Weights of a small transformer language model.
Size: MLP 1024 SwiGLU, 27.3M parameters.
Architecture: no biases in attention or MLP, normalized queries and keys.
Training: 1449M tokens, 11055 steps.
Each number is 128 + 24 x the weight over its row's rms, rounded and kept within 0 to 255. Layers, rows and columns count from 0. Numbers have three digits each. The size before them is the row's rms in percent of the matrix's.

# gate: layer 4 MLP gate, 1024x512, rms 0.0533, rows 922-956, columns 256-383
# up: layer 4 MLP up, 1024x512, rms 0.0536, rows 922-956, columns 256-383
# down: layer 4 MLP down (transposed), 1024x512, rms 0.0497, rows 922-956, columns 256-383
gate922 099:124103126126119162138178096113143107109157100132110119129148145161124123131154092136140127144102149100095111119133176125150160153142136113128116098089126130124143153124115133141153128120142124101150129145102148109116146085161140129120095095129129111112100154151141164161140084124125157145132105100126129153156141151106095126183129067100124177111144092158160181125112144127176124098170
up922 100:109124090091089128118087112162162120122159139163150134146132145144109115118163137139171153164092128097088122088138115154137193104112117096148110172124146112127144162152116090116115108098115088108155141131136137124175156093132141115138120138119132087126138136122112153177134083116169146165145109078145074118084140131135122146167143138103099144129096133150143136124126170114131107105115
down922 099:109112144152132173089088164134144094123109131121086140151104158090131134103140125119127137141084119132151100111128154147108159122105138099126124148153117098102107117169108142088130156118113131107133130153100156118106129159116124087123076135131103096125147128138126134144124100161140104132108093155086109093144146149124117098135109141122124115133126148148113106117128130132139100111100
gate923 093:107133156115094102178170131164131109140145130131124078150164124171092166105123097111135120121138121134108117150149156132133081107143073113067179115086126112139127161110096113082157150127131124111134127131092109144101159109117147133142141178097130123119147123142151113151098147125122129136135137121121135155115128146116162094114096124138187133123129141128106153143099107136125115156098
up923 097:152148127111105120179189124149140129138104148112187129105154137146129143106131121126125194088130129127136168136115120167132160136168122126101112131092126167124127138100117107161144134148108181164120170108165126148106117141104132173114131110151151110135127159100120156121158104117072147119121118148140151155112136147133164170105122128131171138131140137151108113126163119142130142125145
down923 098:132111161116141145141142141094122109163098134160142153114116115124122126102101107147115113159115145100180142115139112150104131149145160140170150125109122137150109130116102061185103128088138104100114077127145121139147134088074102122100165111105120110139104047131102121046115115163110095132130117145134142122175110139166128145173136142105087104115099133138114136061142118124129116110149
gate924 106:105131109122112092129136160107131189078088107109131117107148124146147156118129118162115125125135178132127123104127150145135134106124119131111088105106148132189100164165111098121089136127103105158126141165162118117150115122125163157107141079123133142114185128146144136132121120135107119133102107122134106113112124115126140140110133127138142141119140157122092138152136152141171140121130
up924 101:111138175160149173136132139133129149119171108132113159149121105127136131155096153174125128122123125106154155152059163125135091122147119187117148117137104097129120103094176144186129126142150104085135088092120106093128113139140128104121100171155118123121105126158149127120137110127157105099141101123121128150167109141123141152163100165116140102140151129104121124127162108121130124151143
down924 104:101119151091122160164172096105129158157122132120125131107110140141104160140112107164144121133130118106076152130125136100126117152148160129111121135065103129158164125105102115111090122162147140158149123132127153128125155129126099125178108108105102118169125120125107071110151189104111143103137081132113090102151117143135161139152069148159149105076124100142098148090156132113124124142120
gate925 102:103144091113180089113122158151144115130140161109131128114125150124165148162105109121133106115117134118149147116117134129136119082102148116142080166118130140103089109115135094108135127116167141158124105143105149110113127074153116119092135117119132152128100152139124160146142116130105206144124156103106123165126141146132138168145118158146147099110137107149135144113127091083159136132174
up925 102:099170138164139155080144078117146141176126183155113113139122128086115132097094126117125131129136166141148111130140150113100167131147141130155167119131165102122094158207137127150113185098138095130144139150137106115197114154128153086138149117102131139108108143179130127120097140112120114109151126142135129091112115110141089118101150146109085203076119113114089141138105164154098121144129
down925 105:145122122152086126103100122108150136144112115170133154141170124111109120118177163156135176109139155150123109089077160113153129165101081113139157112143100128131161125160116116100140135160109096063130193130117130089107127154132150137108100110126139189120169127117145133147102164139111140096106083165102144136112101155161102083090163110136141133107128157131132124183130123170129151158120
gate926 096:163092143118137164113101120116140113116159115089097113126100136135143109135101120156129122091125111166072129091162092162147151100112132108136186119110090096104144095129116085133113142104126135129101158127135141157125136105142163157151112084095159127112168128131135158124140111142094136146113123124135114149110135113147131135092113092123097142110122111139155111103099143114134130139106
up926 101:103140155096135081158105121127118144127109119154113121108139183148146114120142109146146126165137183127135109136133102119157118111136142139151143100121151153140174105179151162128101142156125155086101112112129141159126166156133139146105131132151090148129113121141119138132134082128193137194109122159149154157127107138102189136125137128137167110158084109136120095114098163117108146149158
down926 102:154104115102136126171119122138087131133121074154113085089141124106144113149089090170095135133150148138100192141151133122124125107157193099094136114156129123170110172135134162135122128122087124124102130122167143131122136104151129140130159102130137119108075115061126140128125113150125153109109116114133085126146153161150119112143159088154115159146141134119137107116070114142127131072097
gate927 103:110117130124139104167093113089115081130136180131106109134131144179098097150092091128123119145132166149129138120121139126116066160141093132128136121144121133163145166143151166146098131117140128091122103123139100115116156188121108139136126105127123110081146128129144156107152146147124114119134132127046132142135158131144128106107108151140132130085149134127076120112083075140150101131123
up927 107:157127128136128127111150110111125103120127102142132169085135095115155150099130179143132115130128113111106132139085136163109139104103123120115115129113106101084106092151167119097125111132139141167133163154110149142148099121119144098114133126136126112146123116116129137128136109158135163087103134101181133144178110137122151140142138161097117141198098136121164131140136164100140145107131
down927 096:157073161140122130136155164132123144130115081144133151167149129098182132106204173126132101132112162157110146145139146147142181170144133153093104113126132126092080121123146087127124126149132174132099122134102138141181136127098147114106123139113110165077130126147171140107135140128100108098094109142133097093126110112130130121118105149083121124156112152118146130118123145132107093121158
gate928 104:091108157133157081089154189123152113081104136114081157108143093143138103136129139119135105097125110136139130126157179143150141140128146132128142120128146128144131125141129109080132128139138161109108140115143166148161147116130121119099129138115121164140132127122136143093132149155137101086108161079087136094145109112129102116144174181158130073147144121149106126141081114161143135107112
up928 098:157115141092158126126138163125088131126154098155143104134130103128125138114123092184157137114135150113123146141115144074185154136102093114090134148144128108158138126131102161088133129110139110106124108142112109146123117136101150100141128160121098113152113130133153131094117155160133120149151154142115081101112089118136134117123145121169156128138134127150102110156137098139088095125133
down928 101:139130171137072120156077126150147116135128133106129149098103167134120106140120124128095121139143129124142111131119135145119091099127175151112114153114103107141099088165102115102135111131080112084113140107148167140111103107087115092098113113104124128109147084129110095139137125162137107165117150127125156111181130091139134145124113170136091150139132161103156151099127134117118144135151
gate929 099:126118100106140118142158109093112165120093123152122109158095100152138116170120106128150138151112166151138133131117131121130129124119150138102128130100121112162104129148150128160138111109164163117142145140136104103130101124102159089168178109145150122117147136153065138119151175164164117117146128130096133167113140118139139183107083119150120117100144134131133145132109130081152100137102
up929 105:119099136114126114123159119133102147187167104105105168095141134124124112151095104154124124215137148123127136114125114156123125117097116156121111142131113107165106128121103140099092101070100122120139118149148136141120158078097111090112145108120111131129145087137083064132125142130107124104150113087128133155136122139161149173136088115118135150119119144145111171121072166121102134137128
down929 093:133150130091127135111146090119131119115154145087140126121152161121095127133125096125118165116149148134106129131146123179120107100118151156162142139178128118164179139132176126122117142138123085105122151120137129146123127128151116141131081146112139151145106121102152137133112094135113129133143134088144142070179128075107117131141138118104129141143112142155153097101108173167124121172124
gate930 102:088136142160099146121153132139083157124108159142133121071155137111126133179110126158115143138154161112103125143139133138133145073108115112142117121124149128139105138111147123127162181109108153093106160155096151109102145137128134105127087119104151111120128134122143136126123145125093106138161091106082118129135173109138113122100136134123124128138154104099129141155146111112112146121132
up930 100:144149102112138171159184134105106130129123152107149128108143130131142159144115121141123141133140122154100132162144118146117101148148147102110092163118109132145116083164105115124120103097102146148104149161182112165153096165131150151114138134114118104145150103128139146092113123164160096126185126133119112185126121132163126069041084125140126158151109164157069108100120162111108112106104
down930 105:115113166135104073114162079119133109096120160136157151125135123100097125113141140154095122132124148104135097181114087155143140112100135134099157099156103128122168144105151104105119146119160115113176113158159080140122141101122093095165140138104095119139095151108119156152131147126151134085139133090118141109104128142144111103129151109132089142103131139121119133129155159137160121124114
gate931 096:105166117091153099115115124113119145125135076127159140111072170143098117124113122179133156118135158111147125112110139135114172123095164100136094117120131183146128168190070119141145144120113129118137068129140087104125125106136138101174101129137128134159153153136101140126124139103162133151097099194140124139138152135143170135148125130149075121100158125134117129162127150156146122152163
up931 101:148115142143112073080118097149124141139153143141107122137130130071113141107135154125109154146121133135166117132150079149094114144149117108144120133139144116172142120112118168135130186101075115119194124113089091123178118099109149112130100158124109151179118117143173137135092126098092123118096133124130113153117085192074058141171094158147087115136142142136148148143139136070135137139155
down931 099:092081123125111169124081116131149146117113116135164115128159155164135148151135117151207142103118108128101111107167119165139111077154116124165128153136128127111052096104163131125131101139112127127118108159157144137108161107106092090118089116130116149124176148125138150128110090152150118105147158114124113080128136095161144184109127089114113105179107113095132158122137120139112136158116
gate932 100:123149148149148128122126098142147110156124152124137159096135116109153156141112115137144132139102149109119131139103143139144136087162148114150111132108140117131071109143107107139090137135123095123133141132134111100131116121134116125098139142128131089124124111144156160144102125163157097132133156140152133138100145118097161117086144126136149128141136114103125112097124153114123135129151
up932 101:116106129120122124136096171127095116092122131126122112162110109130109134139133134139154129109122085113144106120108143142143136131116100162130112112097151126111140110151156153148112115145127129168180140120115105109102124110116143111157082109169156135111170131160144149137133135135136145121085101140172125123088104195116130124093087124168132116104118112151163132133139125130150112105121
down932 102:167099126108161135168160090113122145127129139173107108076153136145158144129166149099133114133168174105085095113114118154143155117130143104149116107126145103154113136119130143117126118165094116079091103156091103162145156119144136124130139148130107107158096117150151148125121144145134148092162103130126145138110149096158107147118165108117196159137089149099146143083127149126140145105116
gate933 101:130129087056175142143133102071116156120141123143074164121107103148133105124139083107133170129130156151122143149116157139137110145142094101127144128113106111159142118167124114155168141064115197138113144126126126081171131147153121171086134123155153140128152178123124106124134112126098157098124154127140145154091142146114109132133133141157142161099158100132126125135101133163111144141141
up933 099:143121102123133091123145114127100123156155140068151158080138163134204130114085133103121109157116120133155140106130132118098103106132127140096135160108147130125123099146114114123133113116183133139086109113151147106108112098173169140089094131136119130135144119164145129106142146140111121120154102166110178119180109146165118135120150137098126070127140158112119121119081110152108141121176
down933 100:163145096157104107119100106099139125177148109132116145115141134182122113119150160160142129150123186113165129130118140147117132134100108121132159135121131158130144112119120145090144096116151161129123115107129130130081126131131132108152088147167151095160136128125122138119136172132140119138075105106128098102120144073079117150126111104163118116129131128105123109128135091040139093105150
gate934 101:152092167131117136150138125161135139124108150092116129113150156123147150151134134143143153127133115124132131147181135133071079142113162096147137111136138114156159158125112121113107179183137125142136118156138142129100116145130121167109144145067134140123085168124106159150130120195105130108140128136099062135117161073144188129096120115064128115110085071112147136122144133140098105149131
up934 096:143116111112098164163139121142134124121136125156132127126111146112098124108120102121119154147131126084130150094114146092132122096150107157098142122129146098146117142091152138138135158161076113131145108173077106130162111152147119139129171127091082145148115094151125108142114155127090126115158125136114106117071142114175159140103158101096115116144136159120167137130146176199110157095134
down934 101:155093100085125115129121124134133125142112182095128132097096154112148150129175157132160123132111110170187109116139126133128132161069119129129113153146154157201104134126121086168153116108157146119154152109132156118121152115106106124099104142152191098119167103119147134136111165150176100155079121134148123141128083162144159148112134166142164092113108106140113128083122063107110119116101
gate935 094:118164145112122165160110130166155154124118131149043070118132126129143125124110152127064122133112136154137165127113108124116126137094123126138151111123160093115143103129128143109103140097116166148169143100160115133075184126100120151142153144127092141133145080154114120165146079144098089104110169117112117150149159119196105133133081152154104179161069148125136143114140151126110088139089
up935 101:144136148129146114086070118137144113139091147144111115099129112148103159116158111119171085127151153123092111131133138125170106112115140092111111111131108128150108137143098129139130124142138105112126106119142096144141127127118137136125152116131094093165135122127123140109168128114136170138176095153122120116133084127159121105175121107131108135115102146101149124110076147096104136139156
down935 094:100126110144092128151146113145116107126140156132100108105097171088096131099119127120074127107133147127151154103116131104135101129165136142151126161132135143136136135130083098105130087124130159119163151129131120130113128153120145140105121160102150102160137132126149124119175073127110151099136128117107166161143086119171125105115113128152102111104121112142145153084165098119136147115114
gate936 097:122144155093088104113125117115112107151129135134128128128091072174118133124140128171124124114115177095148126107133110089141150098107161105117141136097143122101102139132125115100115112133131134132141097171121161140137163153160137123108110138130089145076165138121140146115134169109202130101099168124143142140181150093105103139160189136173132088127154140131122114113116136122147156134111
up936 096:118132139152153141076113125118128175143132140158142109181113162122153126127128157090136110155108149111132111124094141154103151112116160162087123112140174154170124143148109151161134114141145142118130097142130134158132115136140087160117145096144138193134135162139152115107122124144133151138115124164122140133134124151155120099135092154135142139164114133124126110103132131125105106136093
down936 099:112146132106132117122144115162107124126131123105156118141124137180093098111110079150134112101119112145144107127107118136111130122154135106155144110122117122125123165151131118146151122154141150095156134142085129142132119147156152193130128107140088138130117123097143131140158153126116151099131131124134111142125112093167162121145173143117149115074150132147131096125138139124157131081122
gate937 099:108096092133091164114148123139149091100098176098108149201147141127113084214138128149124141121087120127148139152110142150144125119154096109123096102128157134083157158103124088164093123109107134115097097115141100137137092155138102134162113084150111102131092149145114153118129154154112164158090135096071166106136152138127151133121116108160130083094119110122152118102116130124121162174140
up937 102:138127175162113102185122079135146095121143100132120141102115133154138136124130115102122077149102127129137154117108118133133121121143099126144132100106167123149118122150124120172102166101126149110119122138159141114134120140182154141177144112097132113144126151146092134102137120120180091114110134157149085128117062122151162116108119153126125138126137130110136124164138143128093151117119
down937 103:134102121141133149143151143150099131139080133118134059136190153097138131163169126121100141147134127135173136161135119112120106141147152118120121160119120119093127116100135143126105132137110133146187113155123105128116099137152158102119125106154131110139068121120111135104171143135139129187075164108126149083113137124129139151174063139123166113149108126105148146092091143105154120125164
gate938 100:113135169111132102104104143092164164135155149073110097168122129142097119100115131088111185107125124106076121095116110161121111134126114089127115115138159149146104120153120159139128144125132120151119094125145119090140146081082169123151146141146102117098124141133110158108161122114085157090140129148086120133116157127107110112131121153145124097133147117136135104111109100167138137125134
up938 099:118122119125111130150147106144136109138135161163131103161118138119118175125166126132118092138101109099114116113120141164110164179149133102109123121117162107136123113142107145128102139097145109131165123143132128097141156138148122122091147077100141107132112081127143117077115140169154048119180146102141161158110110146118112156141156158125118123116137134137147086124157186113149166160127
down938 099:112094158142117159122143164142129150153129134115091137156130159144101124149184145097148092114083135135102094133125100092145145095163160114073157103146116156166152153095079158129134155092167129146122120132125120154146171098171117136092111140132148123118106121116144154139185141154150157116113120107107103159112143157121154098150102141153138136134089129115100135127159153127137145114114
gate939 103:125103102090116129145106186137163149104108149121111160151124132165119146081094160121166105166103128130148156122129075152105114116120125133136142094142131090098110117153104097156078102133116164139135149144116134106116129103120157119119138142104155153122094172144145148107117104149127097105143124148089127089130115139114132115117105106123117164098099112108092123136138126112162101127149
up939 097:126132104178098136118140151103114169133092147100130108080118114165128116170104118118074162114136112092147149123104177131067112113124125151127150139154125153158158095115161119133112144119156155115160114088146167085135098137091152125117135179145116141150147108123113138129173135117139098150108170104106117100131142139169123133133129154120113126128142117097115140135148128083091084053128
down939 097:163124110097144167155099112144171123147152130097129173101128125131146122124112126134184122150081099141128125120146135129116131122136122144120100187124152107127107103117123085133134102103120126144130124151105178148160104140126109151163140144132148149141124109146104087106106125106118105141105173114092131124111109121134139160122124099103124133097093156091135131114083138098162117143148
gate940 101:124109143142133158159117134162129129136094149139123130125137130134127128112108096122086080131141123132163153120102157127098121132123117137106118157112133127147122151115128110158141109129125140097132091121101166155126176149176101117090117134125081115103140074142088131095145107162098148106069120109125093136121144131198135146124160150130168071126071159091117134113113112174144114089100
up940 101:123141134108100121131138099106133090094101139130150127119142134115082132083144131105147131154113110099098100103140116127163167084114140129089111134174117128127117114130106136117094149110113140129111147126136142169103120087097104155149142165151160167175078154135156154163133140135137113124134164155086107105128100164110116104135103132134112138169127104143132125105106147107069121165141
down940 102:137143128170126144077144125100162137138129128124153131104123136143087132174139097133105124094161120128138132117126112076132159136110117133136099157133118073114136120095132096119133110141110136156114101159120094115160133134151083070107143080115158132104152107144126060130139176117151129128123139156132118154157105130088152107185079134161131102136137113135126131105095149126135127135115
gate941 096:132109120151109139086123149131163147143134119120132149158152117130154108130134146130171097152115145130086123147126103137087120100195127165114136135116124195101103122141097114123154110119129124127138122118174136124130164139174073124124125116145118156106105113173113149115132133152130092119106136136134140147077158140142175128117087160115129177143070134152141161091121148071161144113119
up941 097:118107129127156102129143166075124136127162111122140115127125077131131126172126152128151145089087162141074135119133120111140142142129129115139134123145103137143156104132124096067111101155117077119133101109133173146143133141110127133130107117145132078142137143099164108136124107115101119098103123131135122133144168135099134107094133111154101103135164130086102104123146138062125146133138
down941 100:111152122156134140127101130139139135106124140121148099154109140139117105177159120127149137109153126101142095104137114107149125132140122153100103106103120138117157117131114097148130161102149178117143138140141114184168106139100114090111134124102140082131171112122150104127170152128144143147138159175112082147143116131152122124131097132110139141098170162189116161123112130163139110138160
gate942 103:086154127085143154127109098112162146127185102130116120148062118130126174110121139120085095113163108117086148110109116198129113145128153122113136171128161100164114117144122135123120135167149118108167127147162107105138110141065112153142124140122109126139127121108130121102131088158153153100110125116134122131152098120147134127140122176158110137094130135112135155145094118136124080160115
up942 101:063170119143084144138130128130112108144134112125123111120122129124138098091143125094108101087135134107146162141127145124149116138099113138105106138136166086156100152084106114146105122137137112122182110102156146144114109117089120154137091108138120126133097138128160121121145094171106127093122143110124140160082150152136138115128184132108103106132120078113124107149109105164113157153162
down942 102:141186122101102133089123111097119133128139155155122127155125172147114117154114138085169133138166123118162142144103123157142128111123134144096116095150111086136074161098111156144116110153140136127123156098122148152168135137146137118180135157171153109132122134149129098119113087141143143124142100181156162128132093111142136096147110121147095144159124144164136074124133091123121157124159
gate943 099:138140116136147192163091151102132074124111136074141121125113156123189160161114166130105165136121121155138152093121143129106145160137145149134134115120125129128136119106140104115080166099120159145124129121120124130145140117105144142121134119134129120106150131139116164115103113137094123128104099129129074159121104111124130152154128093139145121131136135118116132135123135137134148150146
up943 096:159147163112141130104127176147117112116143110095165140131112132131136107100095138108130138111114146132086128139129104130153100146173169120168084146140145126118129119166085126134137105124087128058150112103178132154140146134162165148138106125165133126147108142148162134141083107124127118084144128132179090162131143102150115100132177116128087118140104084148131083107092088119164130140128
down943 093:069119123128098095105150166116099104119162121105152096094118175141155110138131118142130112149136145121125148181100139137149174126158110152138096126104101137095132153137144164080129135050119126150141145091093097131092155111112108166137114127132173123151171140093160139124146120108146123152164145120161152158112112154106127092123055109136138147125174138146126136156163121141117136118130
gate944 102:128089128148096117147136129123123159094117110134131126113161107120134151075119089163110122116128158118115110096107143098109144126144121142117136101094158115171128106139111098137127151110146163096113114130129157130118122134108137133109169099116166149137175146139125126129092126135128133133124145109122124180078164135138097126058146116133142100105164135119149115115122157146153122148108
up944 100:134104083156191137114117125111138104129107150145181135147127153127125128116114140143131138091122137143089122150123134079124130123164146131103138130079103095192101132109134131104125149126138100160192122136122145100158136160165135152169145128103161152107112141107154106120131082116096081132182120140126140119098118122156128110130142156146139122114126102145107141150090129129132158195162
down944 102:085147127162113134112139159138147097151098143148142126137105108110141140113101132150102102104115158122107157120105142133161093088131127122107103121113120128111137159127112129134084115096135135160138102111137134130130129098083094151092187144093132129138142098131152128125125097141094129132190130110105126144139108079118115122098163145079195106151068099183136148132129104134146052093135
gate945 098:116122170118141146113084106103182135114123123099105132146139164146178159117135097086178120141075175133165102131116135111164123089138109126155113156137172186153145175177112108098143108136148120136147114123100153125143112101120121146128151141134116081161107143156096101119133120187139122124100102108074093120120148146139133114130133120127136102127084123123062146129110119090113146115130
up945 101:144115119142123121169125163129081126098117134152153149128143135114127050157139142171128159119117105130116140120130149142105088171108125113146104105088085126123108088106114131149139125127128125145102137139118137137131154158103144092118125119153159135112132160146139124146168131146159110099131118141143145097143088165108049144136179092076115123106122085113146168104127114123133142101108
down945 095:145105089135081130113122139135099110106126128120125117116115149146127149161133109144145124105087114154124153126122150125108123141140130146149092163134130096111109094100147091132122160140120146145140113141088189138134138105144139119117095109127147168073104144157119135143109107152147144151146109128146117134130143117112067169150155091128141129151182111137152136122124127124144121167127
gate946 105:108145124128105167093101080108133117150129117123127122157166137128128155148137142123098143142153154148116121118150121097115108128125137125097148142133155117116140144162128123105159136128111156168135090144143127138094128121108142145130127119126095137062140184149130124119119165127150124106126158130150094135134123109155116110130111147138166091164124112150145120130134122126152114112180
up946 098:099199130142095093148084087117127159099152146151128107140094111152089131100157124116152129147139145156131142162132160092131144140119146081135177113110147095091143139149077119131113137099146095127121110138085116135127159145146118126137115116087104146083138077163158143146143164132118165131152118108197146135084098149126135077136164137156113134097135109082144120158134119161134147140109
down946 102:144137120167132110104127115149149142147117162130131144099151126165153081100172113108131120146159153130148135138148112087158157102125096152148111146132118113107121156099118155159134127139122132103128114133146118098144080112129144154125132169210150151148130144136099094116144102120153139152173108143108128118109127153106147103121142185085107131135131110147170133132111169090148120104117
gate947 106:126130161104163136137131080069109132094149115133084118127125111109103131121153095096127101105153162146108159123095128145146140140140112111061114173088120109156118127173140105100138160112107105084112120144143166120118129148146142139132147112126100076111109140115118105104105139186117129110105117138100134148115133120155151149146128144171118090091127140174128119140095106161119127117140
up947 107:139104142106162192140149124133125124099137082138111134134137102133118116099100093176129097177100150164158092080140143137140167108115137135151166146123132115137158104140115113097107129143128115151139117139115145110130127112152081104109135153108066147107136126130150125142143139117135119100158142105138103153129090120132127082131137129147091123124141143137123145134098128136120128106138
down947 107:131080176135117114133135105098113116128175103077095169125145128088135136122085157144126120108128106168144109124175110126159115128144144151168122105116156134138141123089091123150103098094129102140136123132149123151109087121118106103131122133152125091136115136121081151108102136138141114095106144132141152118142141115115153134121135094123106100104130125134155139088076149100143130125133
gate948 102:105138133138108150119150080118135112151097134092129120167142138143143174118145107127155097092196122140126136168113112079083089125163147168103105137119128124106121166113102155136167143148119120143135162118146154147139102131130144143103136131124087084114154121147108104128119124152140167089131105139103111125148148142128109096114109109129148153106127130112100151144125097183177117128097
up948 099:094086116106118163103113150142154112125092151127128124148120091165145128167126149132138181147093143114114123110141084123091123104145115163102142142116115101115145129120114109106158162135105172138158110092093093088131086120126122163127087067150097150115176143122103113138159124146123138145103143161133159098115148123143155171112128135129145111109151111105109141140124119154126103123154
down948 102:114140103143123121165143076139084130116154147138131132110121148120108100139147131153158141119149085137109153111103109115189126109165127115143148087111104132145106119136115112108118145129129144157156139153110159157108128130128136126059132152117109130116099139121120121162108119170156110133132152113120154122126101132124103148137113117155115150087109105179094145113099115120186115098114
gate949 102:080096107119157118146143141122101170118125097120123160093103134126113095137159106108117122111159111189107127109127141096149172112134161112121104115122140093118177130152118135118106137140125172124130136129162165153144128160130179164078162126096153112178160080109139103137126118158157143113100130096110133111140110130093128070094106102164127119108155185130138121140125111140075135152073
up949 103:106140102113196087121150118106151158181088099125122160134161119159120129141099164105116083062196126156132168137141123077111135143122129130126112127130093130085147156132150181127131113103136090152200111165154090127115070152131100158089110113149118135133108146098158150127130133147109164166084145141067126133152141107135152153118155165146136120116148139136109166110135124182131148105116
down949 103:097160113130147137128126139128124113113129156173178145131139094150136142143130126114092099111111117124158140136103123165091159149110125125140140177108099112146103124105140135114081116106122101167121129116130110100141127157116134102143128128069126175151152108131144105096143145118158128138115119180138143079125104086116097148109141179150099089105118099138125125118141093102145107143094
gate950 101:098108149113172178157159140101105119100078092120105105158109132162143165113124134138152109149132104145150132111146151116116110119117143150101135116124102142153110118112173141072128124146084155102153119122129097141111116127181066123123125162107160132158197109185128120130129139114089082136107087134126123128133145125138135127099146143125104147124134164133072153098163125130152117132123
up950 096:126141118168116147122139088157094133159144118122155067137075123104126133110163146106137151128128119136137123116129091121091156131160114129121134130140128079153144126137119126147131157127144104150122149091142145133137119144088088120152069131121149131071119136127134144137143141074096168088129160126158109114133110099115101181122165146135082127146149167096114097132149108175115102163173
down950 099:144127117123136156183110133091140153132161119084153161103087097145126134131108131116098130130088121105102100124135111122121134117110089146138153141078169118124119129101154116135155114134107093128142089105108145147109143156068119146111093126104154103143100125094093084122132093139132093090115162134152134103109156146116133166110120114107124086111114128129122124125133146121110163150145
gate951 104:087102080111132095125145093119143132140058092111157144114146111081134140134128121160145130116119104148131088101102148111128160100124154144142106105099160138147130107149128121133104107100067117148159115126101083085139123135124084104118149051144148081140079103127136153092126142127148091140107111121115166126093096111110144128092120134104168124135120126115123115106115149107133121123115
up951 095:113136124187086136120141121149136157102138101125143118100106131126133086134094138117118161081126145142174141162116129112143145126090177122102115136138129118133146144168148170117106109106113132096088140140139142141140154154143145103111082179112099145111118117104115140111126124139176147153144136140111133101142096164132107121138119170120120091177152097116125159113146131106118151119176
down951 099:127126088090145150138118136162129112151139139049144155120126145079127123139130169115152119155110136140122141154143153131163118149125106123164098113101144110068130114130091108123137085137089084138149118137156144133103093090142131159139132153137108096129119069095128122062125119090134103143137091106119084129154138147115151172090109120145155145148129134112100144146115110100140121100112
gate952 093:135150100135134132166123158168144111141126130126120118116125141091139111132107100144115126140087125115131123120117141140126113111111135069098121122125114165128121088089151076126094138093094128096115109139122083086098157085121121114127141104109134121114130105146163146106117123164133114136169138145144138150142108098145124095159061116172137151068155203108145119170124110144136131109089
up952 095:171148125148108181133100140134102107113131136155102152106134149124128143134149179128132112089104115146119153160143119102128160119178178117088167128125094108130136146127106099145140130100097153106167123147099118132121102100116110142149145111110145135128137080098147142116115124128114096154092117119131142147100095126084088103148119107148137107136124131105117149152083086157151103134150
down952 096:139138092167159152148182156159109113152170107129099164101122120095139137109156129125091141153102098100066111155103143128159163160130111148121184126136079153141115119110116093160135128132134125104133144080131131095138136114131127135092154142124138099130141103139091118102113143133109147129121131140160150139160116183123112156149099153138129146073074099139098100144100130115123124129141
gate953 098:108101118127188136116091133148095104067154101120143151119169108145168139119117098147095106080144123081109112177085162100115125114095112124087140099131112119135085121114158162111166126119146098101116106150150158139128143107145095102135121135115088105121120149098107110096105110134096146126129087131153123101152144112142088118123147108148084121112125118144161136172133139104165140084126
up953 094:127180128106167092172137110134117119139166105126142140159168129105118160098143119159136120142143179109186095175147127132136186143106158166168120158106142100139106093102139131139141156102134154142133136134122116145145172112109172137145116142075134119126115121109154112126099144116114117109134135108148132115131146115137078098114119132132116111126114154164155145113105153156172105112133
down953 096:142129121109153140068169135124112099089131116129124129093153139097135119103144147145095097149110116168156105128169132098153138129147111135136135133123150106109130113128146114127154134102130078149185137121163076135164123111155147115133119131164089142150113154141094118067106128127172125075143125142132130141142143129111152111128141103110103146123113135134132147165105156079128150117111
gate954 102:113103145134122169140114142126140126074089117080129163176145129118124118101149109107139123147141147144127113122134175130149144129136111141104127127087101137136174128102139125140157165137177128135151103140128167177145150141115168128121112124143100118150130137119122143116132128133133139088132116130154125173128147169107138139132135079108110085106115113148165103087153093116181114144141
up954 102:150124165113116138141103153123088120096078102157097158145147132103090151159130109142113107107137095130139161141148137128139129134136138131157124100097109143108169123126111079123135149119181128078159097112139101128132134143133141152182125140159147143114133113151116126126115135136099128151146167125132118133117151150114146075078111098092161143105130089109140106147096112136131105104106
down954 103:105115159141134104138151121140119091129096110131131093134158146168131138114113137200111116085150098161149103085109124119127122082117143149143137092140123096160129179102147130119147098050148141134096133156113097083119114114159134109143149127143159114094103130127136153101134157131148101153136153137146138093124124090134115131157118131177131130139123092123146148124180119134117101105131
gate955 099:165134110122129148162106135137129121156056120131132173113143079152087157095162125109129150100103139144152115146103118177135160088118121120121122097148131165106145133144077126138104112137113088076079134150139108123132143106160122129093107134098137089173110101125145134089076173109124152088130115123131124103137132119137156113144135111131143126131106123107147140087130089126108148125106
up955 102:154099132149124114136115114122113078109131124129121089152061137114212111168156114118153113162112156146117114127134191125177085144163139139123096140108084118160102156154147125129173138113139124127136126078136130145155103128134093158139105111157132077079143159118163111081076139132156146120125116121146088128160170118113121122161132153113109123141109147096121120103157114137071103111093
down955 105:106131160188104139104149130117113159124121168090144119070200140135128152170116136145116145080171164154134134125135077129138148120103150154118147119105140176102119084140153124125128138118137123152145100117132112128134121135136139092115166094151118155090128106138129104138151130127106094119131157124139117116118091129119157139120131124116105129146135124143111181154134132097157146124118
gate956 105:160103142087131126137067122118125126131132108135125194135129119135145150151128156139158129116112133157112136131140155140109119162148114106105129124136112161115091143100101135116150109133138156107121117135153093119139123149181120160123141147126141134104127136087111145120137125122133113124168125105134145129146102130131122163125144123076155099136162085144140102049128127101134137119120
up956 098:133162152143116087127073084134108123123131177132156152125124095154120140100119087114160117132151095115130108180098133176092141118120105109132119113158140112140112160168111155120101100106179159147188104129124158083161109142122149118113125100093122145063114144111138145134108112167141155118119116129126170140174118122124119100112121130139153107119130165117143128109144126145114125141151
down956 103:140140085134140130107153126154128091153160119176142142091104111144145108136136119116181167084107149111081138152110093135115116116099102142134139138171119103152109129142183117093111130126092147123143121136140136123120127115087117154114166125111171098125124053134113154148150128142125168125158128110119149123123116090133146151092151122116150144128129122139150115159117151143129162122070